Part of a small language model's weights.
Architecture: LayerNorm before each block, rotary positions, biases, tied embeddings, normalized queries and keys.
Each number is 500 + 40 x the weight over its row's rms, rounded and kept within 0 to 999. Layers, rows and columns count from 0. Numbers have three digits each. The size before them is the row's rms in percent of the matrix's.

# layer 12 MLP down (transposed), 2048x256, rms 0.0545, rows 1512-1566, columns 128-255
105:374484546462479556511568534482496507502494477450442500497515532428454464540533466535477476502457564513505503510521526499457516549547458493551476609482477479571483465457521469508537572515461451493536512473508433577477519519520583583549481541471475475541483503533493593465505450472432512473484507470455438536493541485528576582525509516459501471533457452473555495491449512481451463477490
107:495516544480479444577500512569411507516494557478512425566522468559496499447515478566574480502559504557510474443477443529516438555481469536469488513490534473451483596483494539498435563500507537509491448488499486523469493487500530519452491573522483500465479463490463523520500487467507560534476501471480470516493507499486446479500477518552502459597526493599470520466480556460514465490599
101:577454471506534409476494499442568513517482496445467481508471551421496494458513466541460509500536513433542523514461465552487532466519479465524544414514500501582473568534475530490473462552500510463502403525445523451491535498539561543506456473527490551525463502509410478497477474514473504498534583478572475509557482528461539480412589456503444492564492502441511519551499562444579508494564
101:429471517493509568530563455561490571472526524540512486487517480560467469442479503499492535550496522537535487519483456503475488432469532517526531532464523543459481533521493477458459567456516480490556485538500506507499452442522510519483465454472509474480513533532430558532522517489518567498513519557564450481485545488503464492574560505457523464577501523514553435494571449390481492541442
100:471531436466571507485568548420376524555451543515472485516506516523486553476499546450529499457564458501517580511502400513481490503473530488492413528531564489459444495503501492532498588501479516474499522522425458542513488559511535510485490501451532506497482413507508513461504502515522470468500465505520458510476485489562499488496450458474527504510502468427544548529434443462515442595534
102:465575470490488523528538512538525448503457508520469494549562564468522591508473470539524457517471525493471495497542518466443505441503490490518530499488509517455512456540434459501427502522500550441478504505430449538472518553554483412454502461505487506430485480453533470478500478495498474517570521534481460445496494568515525573549483453519511532479458551558523489499538528483552543571445
100:500563448512577510532480551494443504470484553510466498494430577509526537474489524479532510482516487408526537533536455528506498485390529519513496500444541491449505504538543486477508498496506542474445418476519518454526503506553468514480443535487437541496498475464471579548432531546486521412410535591445507498533480475547500496478467506450579496555538450504455518474551574475502495452472
112:550418463473435571519545553562482499515500497445510606510514536413554523474524566500477438475509537539499482491533545473441518434483483539512517535417492464483539512517564544504435610496500485510500526465491434548446471439490470497519467474563533462514458494494472520440543527444507527473487527454503492494546476542520559532559506519574504497540449457590457454510528506497438513472465
093:516501476563480525571470492572487455510515494534480545563560545500479448515467478540551584491552588483474512443495453514517412430465521478530490437539556508476467545526491534545524442506512444510478514498492436549576574457468545539487462520381473434509550537558559478455499481529530514449498474541486473453482505534459516536493469423501534499475458480572411531483517544475503511421485
115:405522464502533502530449517459450421612516507450488557530485523444511500485479553518531558551544518465467442497472563474505533490473482534483522482492553546468477462466502527537463536517485423478514505494459492487474473518506500523549466435528492564423459513492445559489552458458538518544483523489474414406532474437515466525564523576471470535454458480517558526439450528456521493433469
099:489571550406503523524438461477455522522512460500548534445478499529479479504507455418484525459474408511474438460522420472538489534490503493530487495490484491511504541498462510469500534514475540499482419540510523518505500479509554479434515399438567497506539438538500542558496543449521495513530437503504492590517531449508532504468529398440407419536517529585529437532594495470520519430517
101:497484451537549515493537449532468504466505479472497422490455551494512481479568476545433456504480498504470488438560502533417517568570495485491496533530518487499375543411449430562536491489447456525491486486547486548478573554436428494522533539511534491468491537503549547511491475561460477512482533491543549532515480445482475530487515477469497460599429509475489423478526465475455477544580
102:469405491518488489479506447500524536509541460553571522486516496548557512482525504505567535505527537524475498546468544510584461549538534473465455496439528495508546528546419478507431539517480561467523532464491548539577511511559562482413535440522483475469508489547484563484542451529517520481531536499403464553515504477474389510440507541506554477514498503505467531470424500439491523471521
092:516492482495491487482533468512575416504409462560472507564441493513522497483467503510500527500521508561474457545507532512524537549493551463513510515468561459522513486489528608567457555409507522572503468497480500475520599543484510549471518504482504434383476506504493541489524456466500507508508495460544537442505443528459537528455499521557594596468462412492508499543488502463497542515502
110:492521546505459493433417541521483460437448532480531513459412447468483559516431584447574484523577518481518582460565489531452511447543482494548537584512463532484516524453520549450530476553564446544544514458544522486493551416554446539418508536500473546533472478512516520499502499461537521531489485524515494493526445523453539564446472463517531542402505522464564508504534517524518538481525
100:419566484435474560499512462399486496475573553503455442507472494471521508563474505513531524509513461527555491460517495489428536484546515523494521522523447487490540495520541464488517419513484494529492496466484473439478558440523456494538525554477514501531424425461514494493502533542512524523506541553488484463478517495517539486457402494451539521552516568482468451495541460417488497568498
098:450436530528424451524547562443512470421498461541532513493471473494498505444423510484504414527508491456562551424426519566482520556577496528516498476574461461522490495474492550510548484399516588498466496547431490512445522470538523503485506486527474508539529494495439463527499496501532478498444531512488537501550479472478429402497480620560559598496550494538492539514483502512446520500447
096:536436519507534465513507471438543491498505506469533512520521557493569476493444481452471480492519562505509523476400548474429500556494534523492573539551500562503441441489524509530475532521505448412518534536455498532455495550519575446553575486440397529467497578536460470499490455549502399409554511498478487445459511573498439459531504462554493452518527484490543550597558508464456520456525
098:539488428515493478561583551477463475422454502515533512522529470494488490517466490476491479496425513502516480468525553426474546509463468489536541447463485441526560528465420571459540525485434473480466466544505508492501540491540455503542511417475463457527497450524455532507478388497549530488574504499450526536523499486468514555487517495464523542523441444514501482493453451573496508608467
099:532505530474600439497526503495501550455534541513504490576447440482446486464484532484516545442518468449531500552480521477559481451540511468557465495466487453480507534496603454511477490507436539482549520580470493502434422469523526474505524575542552507515482469565531455484476470457482587414496509527493547515473449580550490508449522533572451450490530467505464514475511490445481468505477
109:509488518561510501508515472520477470512540459479507445494511543500436532457474505480448458458528550440561577523416490529474554460565513534498569507439472527467462505514517546536388477474581502501529507465497470456565504460546482525506420483519390527460530463500478528469497589544536563506502527470455452543484537468507451486461552500473564534493499513510485575538477508528449451444522
099:516480436530568519506538520480476491475575525516444522445452564525510470466538496577459529404536517482449552526539491448530481485495546523599492524528441550562547469559447485483533501512477542492523540479475514521491514563452499468407515500575496537492518398451496515514546556497486522495573449567451509502443426529503503537504492511464557441471472382487508531526449547453443511529491
090:556557472589550469572439478511518498474496497498484529475491480519489520479472488507493529540530513475526443496525531427573511461526500456548514477552517512490513490508500494436529500393456501524580559443545446458506509489433524478501482504465533531494510464500468560402514455512495409493416451464442514553505500506528473494484525487511501430515458570441455525522540539497585535536477
100:537515459522515518474491453406563450480505516471506546441554453449515509497513531463455480488511580523407475483501558500586486516508487482485518478449448533469470496415537431502566539482537482514494537464466497547502508541509458486509465472503433579525497465546526504492482414531563477499489485465477538415523455572464504428438536504529519500539503514418572483534504441534493539472479
099:567485455502501492525499493482535513562453542508457508457476531507591448498536497448499482483495486458541480487518494466515597531480537585455507520450555488466519509478519463475523496482491478476539435513503509469465431503454508542493495527495452564489498505509512484527544487510477492511466552491517471407579497485559527514524483526443516490553604437540504472479468508404599557528442
103:484519522437499452518532505502521595485531567466553498520542451495483572453414516523426445454405467466481489488536560534528496511497536559541495514537503514581466453515464495504487488531550515546504484538443523531425534496473613462465522501463486507446523545589494463468570530419494538476476499479501513468534566548532477499535520511525429495443530512510465491507411483451563420444534
101:635492476467526538470484488505471475504485477469545447507567469521579504480536488511590499508494490506473560434520533534501463531595432498551485472474520454491476435429477575519467478542488564541445500546402477505471518551505488445515488483520527440475431582514479555513469553470530528429518468486550552517499510528480498463533474525483416546504497472484527502500453532553509513447550
095:462500550500510486531459463456462548542559467499494501487461546450494457516563469471537472481554456482511560524502442562536498520592533500433544483564509516470445431471525470574510465441522477488459498505510439433510461495508504573470500497530529477417433558489553476545560464486520507561536583489537520472504507456553540481503545418515486454560490478559523491519505489460538451478471
094:505541518512491457474545504484526434466451527479530451518512565432541514481518524408508511484516572515485554512653577502525512516490489514545524511501598424485435481494395486558512497464456503534559510475460479491473508475510539517545570579369454539508486512459507470508438490478449472527539512516463505530450541540512507495536499487584480441495447510459533522478478517484494484472525
093:450488460437516499502537552575603476455508536475547500592501561523500484540566489447518522525476467583540489537541473510504525557475493540567521500505486461503520492523519501479495515476447428523416552499505473530493419549492486516499465464511533524477553520435471558530511531484457447525507482474509504545519487516524496473525475563481499432515484530469523542476483472492522549488428
091:574402547463611472483497519450554508504508499546503501538518410504554552510446463561512495531535505512540429553570545491510490473529447486506502451524499532546491461468468489579475485544483540578523470528469499519455487483564546499542495574479542480536474506486448456450488511450512549475462582517444480495550464566633457463508522492510520561536541417455430465494519567530447528551426
098:501492522549481439513446441528528505473564498525554504535550450559473503527519457510547454516506466531477528513441537505520441478455537523538539532478492468497613558488495458497454532511564527503497541440452458576499534549462520528460528511511478462510446474471489508545472493408546517473495600524574483509466592472543516475538541507566610494480495486469512490417489498452428496503530
097:524494504474463480454451512533546425453538603484403515492524433514474476582434557498557470550537527475460463527436482519470502449512456551539526523496502529480516528544486464511482541519477452410492459445556475457443501534478480508508466491485519447398528502497447557472472477489517519526454498518505494534540495486468513544465459457413539482508470493513495517486481472522479501493497
092:497505524528479524535559567477492478522489501547471462527572476451418543434511469486486459441513475519601594503436500483523528572526448502521537505552547504498435517436504495488508568540480482468456522469452493541487463522559553536446456470529499479512544505433493485515368444583481481436522527515478539467476514551553488524489508548465479452521481483501470447532488479475517506486461
091:546445494492446517408536498515485583551516430532496509566537492511426511470466463502477531523455578562465513486460534504503486545543535491520460501460525483515474439482536439534454486487490411473492516519505536501466496567477471547535524561535513459546480452524470522542481450483511566406478526511504548451493452543522405576469518479565464470466549505500502534505479538434448512479518
089:464500487465525495556467503509449501493472441475525508528488477524429445469411529493502494418460400519531558489475537480550490540542502549470530481532528497509456530440518468443573479525481405475478514520485503546505493500496598515451546514548480482492470488474554445482480562494552467488502470515437566485483432548525462570563459492508543401447432516466572453548499552483493568524511
100:459463505497481510503438507549528489421496503417475486494535404527468504497442429546585392508585510500506467548473536482515530488564460541464422464566481525463432457488521487494573522501509553493473517478480565478590460535561506494500478498550462555490423491491535465482496487569464471584470464482477476547497502476537575464442519519511548544493520519524492523524465487500507496485438
108:519483492476486587539448531444486544442507456476522475467419490528516547498504532522508511603569534478504457586473498540456507477469525516484422495555455531577410484515564508523511494529538488412504535531444543524500480505499488508555488545489530499511465485529441534538512468558506516567512492554536494524421458513464500490506461441414443541534535372506504503503557476519485466479574
105:463512504560547493508452478565458536461487529498478584517527458486460546445491454496563489414563463558462539555566535498567505438538450585497517496505553462544501480415500462580555508495465464462554518517505503508455458576492529492529536513502468515537598518520543512486461513478466529527391492487490487430412503463524547481482551582481544539444488536466487559508494504458446514511463
094:428527461491500547443595475513556485452535508500485438498486572530488508469474543425476436506462547452530499406556450490542490568538517543495449497514506458481562546547490517572411504433568495559499447461533510484535517519529565441455454552524428494486514464537486548512439518493530524535517524489495425508570525460459515479494406470449521527520536465471496461568537502504569555532478
099:520416503538500510489504412473510550551531466555550510460472525457467491434527447552400469556482499547461509479483529495503462460583491497476534527517427488397476488481448486491474520534467500509466450436505520543505497528508547481489489488470494429514570464526499518533523517506550483569547447502527471502478516515432532514511543466524502504500544552537508518497552478484480518436551
094:453519510453501544438492517519489579531441479545505515528538477508505485508478486489444487485495474503506512521470529492499504526439492452508524531511481469444514569545506490456472574407451523484473539506517497528489489496444507472471463463482505463490502463562508499533556580571585522445563454476489513424496417433508502556490475421483465552469521522521482476490578446511476506375518
103:514394485487481498466433469563499549520454473563531493506470468475528532548525471451547522538498426522478572521500516552554508504523487451521472497454495446443474436549448511417500483494498522469431448565466458493484505536549444522487495423462552482539418507516472551501558469488532524557515483543488458551515534540508519487460520509502487528559468545485573532434499521509582538492469
096:452531509481483528496560505550491464492518439551506557530569499518561564522475515522539447481479463461455441476512473458452524512482506512566502470458476541421519471492536455475451442559443532428504431534519507570508502503482471526490498441437524483464436535518494588481572439539537527485495493435492537573512451501522570585481525476505467462617470490515488533538527506533431515565543
109:470570493504531558408448529475504481518502511538497526527474491498463488572567496513543546555454558597487530586499544496493540490501475517479513415499538534457481472521482511551559497448504575486532475435520515519472471499488438446535527498518471495505457476527517502575425468497502412456504543478450429516473531585493581584527451501542503453525496491549493565488542496567527509497526
101:457501515570513494485505488526504502436412487545485470490505519503465466437482532524467439544557550450522511540589547483529470458500504492526537462488487462415429529466497506512462464559455496487543481477568486455539572565464545518531468497520468428477541484573511497463504516514534487470523520470528428495458536509480484484484456511423526496572444495532518502501453524521469473560444
100:457524465542515556487535539560505500515545507543549501584545566565488406497484515517409448456563510521431529444533452513459466473451521576466534504528503553508486521487487515541560519524472505442476498535523458501549496553502443503543531549461513452451488454590498403472511497505473491456519515559433512503390519492482537524534466513542545473487503479438539429507466456508513521575511
097:457571466526536502460540520524463521516563487508407452496579534493546492496515513526487492485527493465466514475491558492444529485547552446536490515477495478527483528474547495492484530515517501487479466491440471545541529526438546487497428490492498500487453469451448481571496470545528489547502443478535503582446500480461514436495461530445497493501546424513517495561470503426542578490531
108:485520481514554468455456490505455436467589485523515445421514541552513481493545579503495491504472520568500539577488501461500516544472558480453545519489510508468444423533497511493441517477502517474479549522492504434443515489532458465600433498442457525580493480493492527560510464567551470478529492487526587517513503522493516526548492502446508490536499459505565503473525500522482486550553
093:439509419546516553508469455581479528493511441447521512481540555585562503504473482424486549530510541482472452510509464510464516493509524477459481537472564414496437558487476455475490570537501552455441494478550540417481542534453460438553474570491470491509521480543431528478554460499525536507503439500486486459513528542458444518455477531493513527534449501468508521430493442511482512538522
096:529487501498538529492498522447548511451509464500513518499483526502516479555509485495480522567474467574516493470576518478502547541520465522437418460491458530471525482499528511573465472451482547589502493508583465514537422533463444512517571499433453526444525473529530439465524503470544514518557522424544548489423608490619439436571503517533515529517493503477439505497527579485527437464500
096:493535548520552531483498528493494443524502485458434447496538536438501534451510451529450503507444509522486501522522446546436469513482530469501532534527543610513533474498464512480499508520533442503421519565513451458603453493527520498443475516432405530492464420510479461525516436549449473542524492534627509488464487417457437478500550495489483516433548463536527548473507505474463490443555
098:510523530559498477481469456582484523517480489514481474484488504511440507509522510504494516496472541535454451530497545610521436468484495533505556533546504535514492429495580489590510516555536466550438554547486465495562499473576511522570489507519545543554514478452441416515446465501508469510486552566497575498476419473458429469477476466452490499514518516501499528437481482513468526467507
097:518525457534466529566486498433479504479463530515522493504483508587536581442458528518546492527501447514447480492421578482532520473499571471483511505451518478476470508452570510520517502495488498447538459481469546560504545436608543509462503549509510472502486500421534515497493471507525483476425535453511456509483543529517501463564502490466465543529510538488525538505543506511455520487520
098:446497401450457497479512521534483474444510478551515568470456505482502527468526553496494543515433498559554531494532550463491437468561461417395505461519494515517536520442512517497476511468517437610517547546539500521526482456494520475536487473423472481536517553504537447537472442530547510488533480542464481491573510441467515547497503501414518526459432519471528441553507498483506579502549
# layer 12 MLP up, 2048x256, rms 0.0546, rows 1513-1566, columns 128-255
104:507497558518531499494480497499540398532467615443514499434492541499513570503475556466502530509482460449484454507498520476531516579463522439498472482560533494455525459492545462530542514435525512494421530510412485489594462477499420486499442472551527423469463462475450494503506580484475490483542481503528552490484550432575520532543577569471444503458474565516443522434492555515506429471447
100:480563525461465538473472566503514619502540483476502524518472446496459503442489523429558540459525461527500469496568532458499494483508477534500454506479542418507407506539523531543485515477520477505564503596540506501560448473435499498602499469487483504505566480469521489509599529444530511487504476503493561472510481480422503504487554459558453527475534474513497471484452505559500532480512
103:495514482495442424498522538488516482537539550465458517485435550478500568508443562475519470502526495460463478484473400532542473525520465489505496499559569585484491525552478504513481485427474505483409566484556535453531444395532487456557554532556509470507544547452494459531463487491549473626525504441518442473548437498530436499499553559433502530439553496538471465545468518515503508503538
105:532429507584468488510432496564457563489486484454466555451501512527555470565523536467512480435391509464447526424454506497533477519543524418469572543436477506535542491513514523474489528505490506483514481542540529487533508475529458510456508465470485481557537483439466457473559529556519493421542504555515498495554493516564533483487427543503469471455502488475473487511491471549503492628534
102:509502461492508489504516499521491494405563481552489502467488565452465542509422503461515471560505418532475512495489527386509518444448522561417491504518479506498455558455479499542484562429514465559569541568495496619534564553478458504495536495502508506481528569484452463561469500485550509579490546499574503478538473455495534507504495505486516497498536581522544502517443520513560535513460
100:475465479505526495501467537549523531506555544500560563469501586520529465492440494552507466512427525415468438471452450473468405517492521496477543509583582589458502465508436525506486450593432512530442501527501517518488504494520498507517576458520571432394474566493508546490506486501448449553468516528521515471571450541558505534474513479459450519517498494551500556482443479542498486535482
108:562515519519535454463494518575541468534474508462476482459532555517486569508492474381490470517548509477472431470485494560483547523444558511432507469523540510404468465491500555481560516448537512523457518541510551551503422446420410494487502486588507486540483521485545547467518460548518549421481447558495479530416514466461570479557569533450540527534514488500534554493475467483561546531459
099:436557565464569556376458497520541506497461489472524517422476506497487435505546466414544500509499468510536457528498507505482525468503542465445471501414480549487475502481550492490441497558460437486604536571496486483419513515502435541488454447501489512443487507599479505569493550495515471519493471438495517450527549500464501469483522522464479485450523544494488498465518473544517482572469
108:466518457543469412467447487502562460537556502421512537522494481449507518491511537491517505531498405437507469522439427476477434505462454467471490494489474513455490526455485490493535511553574474437442500479492562553497513508605491487533469551460598478482499552426482493503527421462547480544546509564479457454523465545583464511508491453503433495471536489521525583439500417448527531495501
100:454510509490531444440500557512521491555482478489550556456477516516475595444493505561537507561516506490527443492541473545464511466506468467485541519492545565476531479479534524474575487504518505501458506544567551508474491509505476515539467494483534501432553559487459383448489515508450496483470538458469622462494526555467366491580566507504472493489499497539504501548394543534479427521455
098:531514529514520442469504542452564467567544473487526587480560534551558427436538556483466454507519434484474462476458502502499438537447536444472500444488523576513532484467461479455492531499427512415480485524569519447490456448501498472488513473509519430528517470497482500499567509567560538540520461490468511497467486449475498454407480565514483524405554518512461572428499496461542442466493
100:467498548518501428474510477519540458462526459392537524562434462497518454495445474495480495553518441406441543466471472489444515495513491456481415489550483523478466512492546554471567496564521507500468524489476475551434506485459508529601521585498520494513548476568492518471565464512479481507535466510511538476503494513508578479489536481517463497428487553467495525443580493570524515491482
100:517525512491502502533589430550471469577516525516478533541503469534440546567427502478521480522511508426486523464499474432495475476514522478519464463546497506412543489509518482549502496561470571431496464481504499427459467556504554421501533526520523447419532507523596522528470549496517459586541451530492480519529524542489543566485478496474362518505467487521513488532490578517536493592434
104:495452502507456499507510442512492459505503514511522596520403555507466452527551536569484513458359535504540497466432517541497489444505515542492552469539511514497516469479531407424482464550499507554427529427509487514470576492500437382534480501476509419460414554507524539512430442462512598509517533466433558489543557520510525487477562518488493483550469528503536479479438443585539428486586
102:476507467578559448475519498607530529509556537543512532468508459548533520478485473513501496595432592520499524494463500452490482434445491428543464463439490569445508467532517511569538503537563491481556478511495461481524503492497506411540553526515489475534513509426509529448523482505388581477484464447447528536522514556493506533453601469520510514499465571507520530441459534531484507461439
103:417476437577498525463502537505493466495512477500496535476476380506500486511420484542522559519494517450459435476498508539469492452447479459515564513546436534478518482483505537544562551523502395488467477489570554415542523468481497484511545435506532492495436471483544534514493451571520516485458452504562515531562496519451488490528470439535444467512499529593449436490468510523519508482516
102:509529494495472435521467472477485494458499518464468562540513510470506483533514534559531539514465449494509477484509446464506483488499536484396572518438439513472576484593528510513549524541540502443440449445509555479449501492506494502541448496483512492496416543520526510513549524538542610515532504469582535519491553530532500511485508474508487486461398503502470488502539416503521568494486
099:479474459546545492463555533490508462561435505511520492555500495530473495538474539446448507451448464428400489525472495495521578453484511483451500458544588458464485493617569455504527498508433534521470460487536552513561486479493521564601590471505537520426567484547475494427505543543468526506502443498504519477506522529450491449520533421448382477507489454524500453457477406507483506460512
100:463526480547556539521478517517444600543477479516520503441517524545480519441430514474540508487505529489532430489515512548503400495476477511486493468479536505522558481546489515476477431487442503503485495477479472470478478439438489417485436418419447521401457526467544477493517548478434513538467517603550495450481452458483478530515487480463558485591520465467441512488561541527452443516474
104:474495496494412546433498535542491471491477510503478457545523417482449501535476497460456518559500546478459554534503409516537492524446437418487516516465386552470481546555551448394523466540526515522409455530515496475489514501484472492477506460556512540457520498539496499586439473534398513479455477481489513484539562469490559547535526424499423496446506502537502518417534506556499490505511
098:456437487532533488434529414490457556518486489471532507460561508553498461505530502493468471534539505496550450524526387481443470479523553479544461492506487479464456477507513551565485422597523507466516450492537550504485473468399463526553462501522445497465525507506562489537521537483502483578531484485545503480552543400494443513575465552522471454466586560562460493436476494493534492444490
092:505419492487536480492474493451485501492507512521421513435542510480492581514484495456488479528507519569439498499526434491475457537449515465440473485567428502455533562439512545537525543499463510517434510509554526558542633543454484468465515530438567470457542607463529527527581510404583535482516508524484524511500446500417511551492465536531460463498476515514513465492456450561553469505482
101:477436496512421458530472470522532445522546512414554495441469479538491573521449506597484586491475523528388536423458459468491515519452538568444553418511483557579498480556497501524465462491535437496471436499571485501561459472521489486606450534512465450501477531496517522419515500475513498534465474488433496521553503472486463546465480442476461430463444497483476463449470450472547468487501
101:483471485540428498553548490490507534483517487522503509407365438523525492525489565491618518485434470493456579456457391524457479472460552499524558447512497486462516571520466522507535509561498550509522426510474474553545481470489471430463458511457483446470523532622517468498533455524463472533567475531526483481468454467480459443488541503588489466483414511494486442537506517499444489514527
104:541548570508498517516513496446506520537518544550454527496508559574521495599531523498516494539508525477547495440476512462519432458493483415482457536489499593474489396492452525508465467494516473425491515504480566439541472454537462468488447436501506473471531450515492449557515461564481506564458447525502472489556552439478418573533528474508534496535547501505432518462484502524513585471441
106:511519518508526513460492410570529560486465508447472576512468450402592540491501462511463500515499549500467487519507494450521487476518535483495473532487533590480513475513539485504505570523471444538562527467503516522498514461479471486423485518492489549540451538482515480508469458520550519527455523536520535525538453445529511477514512569485561527449453514516472489502504520496513535462499
098:550415528486507498467543529495523483518478506472534524543511484492527513445521441524549464442480449471529481471517556445457503519457503458527530438517538514493536612519468439447544475481529483549526477514486477489473511504472542436567497481498578523477539504475441482454429552548476538417497501531454585512517508474484496497502530556497472513557563566474482585471479512540474478505448
095:488553489519576498449485481459487458509518450450528569487522550488506478452489483400541485478531492496522462501529482507524457442515483551445456478478505510474479462517510437525453451517591506541503482559466539455522430537476516471467436467451477466513502563484510512519517473503456488478409487521472513505557522476460464613511472531506541481585508432487521430474527481493524556527483
093:615442531517475490464530395500491451499484554533525521473545409511444528548471529549504503525549512498479571496535554529428512472525448516529559487459479552484456490488497508479544563486517481571548531503456480498498477504523470485496503540434493468492500519528477446483467537501462469555423463532540500454413452533477478498510544500577456503422498426543410490519495512476491516475476
100:508512523469561479544537568495501508436456535494547531458496487453532479587481517524478564483512488487495441464490518531582495486480495448494568489470517495413503468427467507468555509533537371536512434538493560495569519494487547488464456489430523467418516545557457483525495550480520522524457490536577552483520463483463479533429447454474421458466521510569459426505450424481560510459483
100:561506505500502511490436544525509523585550422507522523500437549479586494489498447438511489547533459495469453441480550483467484487492512485484549492508504501506485459541543469515520567475475442519544430502555548470425455450467561462609474471487543528411524494517504516503560501464557523513470496532559459515523502539458495522491515546556470456543527503495499503417430529549531497541537
098:540474486592499485493422434496486435515490464468548449436530450500454535508484473465515541423521567483516523530486470496561538551559540566416496490523474458496403472524489542436579502504529544504507563480450552535486448512477492482469452455456487505474490510524467401482470505560483503520546496501510529479547505490459460519539506540623529470485496519496503476470509461518540509488538
096:563483518544550509476397456487520479562522541478432512481494513564517454570526534479520549491519498485409475471450551520462475469443466522540556421462497548471517540540494488526528483556503578462527483488562444370502464487418511506529558503478481518540513569454564606539544515473581443507438509495562528546462508472499552529486541471511515462466518520455508557464487472513490523525506
094:517481502555518549602511491500542482472492518449460462487430525502542526445482491536496456433488585492470496461452453469473471435472474561450505509495485459450541494507540506513548453496548518449442457452432491465579437475529474509533421529479480458448461537534524537489497535494504483619566501588482489510483493520466591450511480448444544456596459516477449508495424496525464522462544
097:553446538488501412503451413503463532502459482471534473580471553465547500483538550478433561522474572515488445474489499506473412507490487484472408477511466479517520492479560490458542590550539492510423501541488572517426501540495519476417535451417497485504522556513466472473575511506477579511510467494514505508559464542597458531485481548505464496483509514498391537542476519505526517494510
101:566537496503530471479508527449544509525464511535446521483532548486500429505510529496494488375466465513532526509501462458525533459482522458499477534603528490446570483571463540475560474437416447491470550489465474593501508478505494459498481510464452482415495495554515506540499570568522530440561492504498515460516519481508465458514474505493425470439513518516453459442449507488522488451476
106:515466503518487457529437462462447534505469502479497506473438521442542507473462486456536409531426458506496530432491434547562485519409464517498516513480529518566493544580492551437470537558558423499539497448544476467508425456463523471508514512533507547502429512479478469572529502484476466503533497550500501484499462473490545534467533509504495428503501508467459504497519543512486510572552
101:518472490448468486534523496557494507550451509489574477563432462524438456506524539501485550573520513471474505408470539434448507504525476445469518494484498509518536505539553476484439577504503440469437496550514474547444519489489467494470459515504510495513533538440553512459576491494551542480538531573505457523556458493513558509581495443533436474589498534458517515506453478493502525524446
097:509511543576508518471433485515474503513476544492448504399514497507447509463430461467505555471532442452485442489474532482490524519458454455483454514511469527507472443443480535481496471474465530552472549550450470449472412483488464521518481456446505503471465526495455508506513576542457458514502447613576462504476468472593493479525553563556559475469537472515591523473531485465505523534492
099:449505457526529443460472455448520471503420562469448525541462512535542559518439459449522495588447410489520520463446489499454465520519462496467434461476540537481597480528531498489518428486511516505518535543474482387528526510478436578467483473478475483547494501494491513482564485487546472475538498470512553472473445488452502552453441513490426506424438468475487500492494435541485489497492
096:564512509439466450480444431503489492483511555429502562448412547445439487532533472532526568522531576514562530420545438418513448471480481505561445480531527469544515498504501467516478555517515536521505452551556478482544514519547510503461491519497514514510481585532497459468471474514376494530518526472551471468537465515504476463469498536483523511486454482542494505468465507540527575454495
104:520534533524529523595451453530550457516488512451523543488521567534516473481442423553574519454501487494470527457480445495480465537495439503511504502491466535448556472546505512450493449503538458527494514498496516513537479544503495456457502537525536441535434546541468537469496487575455539554525518516543449516475558463477579460525516500639412488407454488543518536493428512527500498494561
101:496484504487503462552495505522489513534464563482479466487489485496490446490461535495469495523534561503469511481497484546533504553503513429413465455565579489514459515467516537424520509471500438446478430504467490502510501509488420488554391505470460485436454537484437524490496565545459508518509498469608437413510540527491524541545536498479515502411445556480443575501509561517520557551563
108:543517551471481464419498505501474560580491477522490532530561524464534512486488463503496534455518501492444543506443462461486500484527503561478557528565504470599547558515502561482497455577455513490496483405458462488547550543377411422523537528513547466471503488472484493446462519471475499547466476469490515421505501466445464535522528503532455471509565500529518498503483524547501542471468
094:452454503531497511475514479496597393488531478479446563572498559547444414538520458449526460491502515534496528480458533479568519491490521476454495503503571538488507485536543441541498524487482533524464549530443542525458467509507478469500493568502527565502546499488466534538507463512499570520543496530480515530521502475502515543537506503541508495431498502454516498404638500522577511484492
099:510463435484463463486482490472464523522464504537587484402434523475542453529497514478549515543461439521528483460512479502506482524514430486487568422439500462410506513574537586510481508523533495549471489429538545537403474539494453513536477560471522465493574503562541501527547519533478522485477511543573540546517446479445534508529546483509528537433569572544437447545504420513497424598473
099:541503558470494529557451436428595536561554507502531491471377458536516488506472509474456526559525433482479458457525494522507468474467458455509584521501485514460462466482499541444517469501452525477551511535522483505505477430475464517479454475496585411478482514509525530523543532451500547473456502553543483496498487570515538506541488583524446488500555483528482514482471500534485515547516
104:513474468496486485590544519522506488506487515446494460535543447431456504457498528466532563511460528541520454422486479479498514422517443501495566458545551532469475468494556452472499561485592536515451502527470501447455492559459442515500482461493494523508470511429570531456567512478426537468544468538550509532445479522526477478440566543501506528434486460574454509548479521508444534550474
094:515498490495546451449454493527478468572486504512508506504489484476434469512535520508536462524568434510496562411457433529445480489475532496470500401540421549526503515554469533505554494528492417528520560489517437454510477488459529544507560553490547489488560448470483512545475462469508490583491545526551387540491482503537536452539462481520467532477484499547499537489485427494497491472465
097:514472528500451497449455504559494402503508468507442508493409520455524368547507571542556491569504511468420494522561577417543392464463451481493577541456528499404438494556464496521523494524510498542449514517476496526535438496462558541464511469451515502528428529472466507484547497567537451509562530490524420497571504527468528548469561500535481524435534514511503582491551539512530516542415
099:503517515470487501552494541516539480448526513497513614468543545434477503484484521446575501460480567460475471551557505544483513456450464496503573513494432509494569491517507486474537494471515524507402480445491526470488495563553516518455539570461575514457559510481506449496516505536511425485462551498486551550552554538496407505543493543514487555477497529469528533503459429490581531533483
097:486506484459466505418505426509468524471478470489508515504527436497522424517458514558546535460496467478492474421457525459448474503539477391483442558476444523493505491543458494526533554506493508442478496506533484495438505519414468464522488548475508513521466545436541544535493512531498488471552427568494485586589501482510558490527480570542463442520464514465587531480510508475620441543470
098:489532524562507506549491465477523601511446532490511541474500519461501525462487508498547502559497518456456537487535493511504481480400510517465501507450496508442502467514454524441509580471550402556532503518445432513511500511500481490469521543441509435522448484581534451588537540535460535500565510486456513485535517427507530494451527561526479472539469494547407463438537532494574506572460
100:525476519485518522528496480498540457463484512446521562463492496393514452580390558499582485519473544483528478569536514573465540479474499512474496488529474479488430490475540490535469470527499406527504489477491546499549513510466553474493497483406502468417473521456495526442516514499526534568496530481474496502589454517521508533499481499458463482560557540507514442508527516491469561499557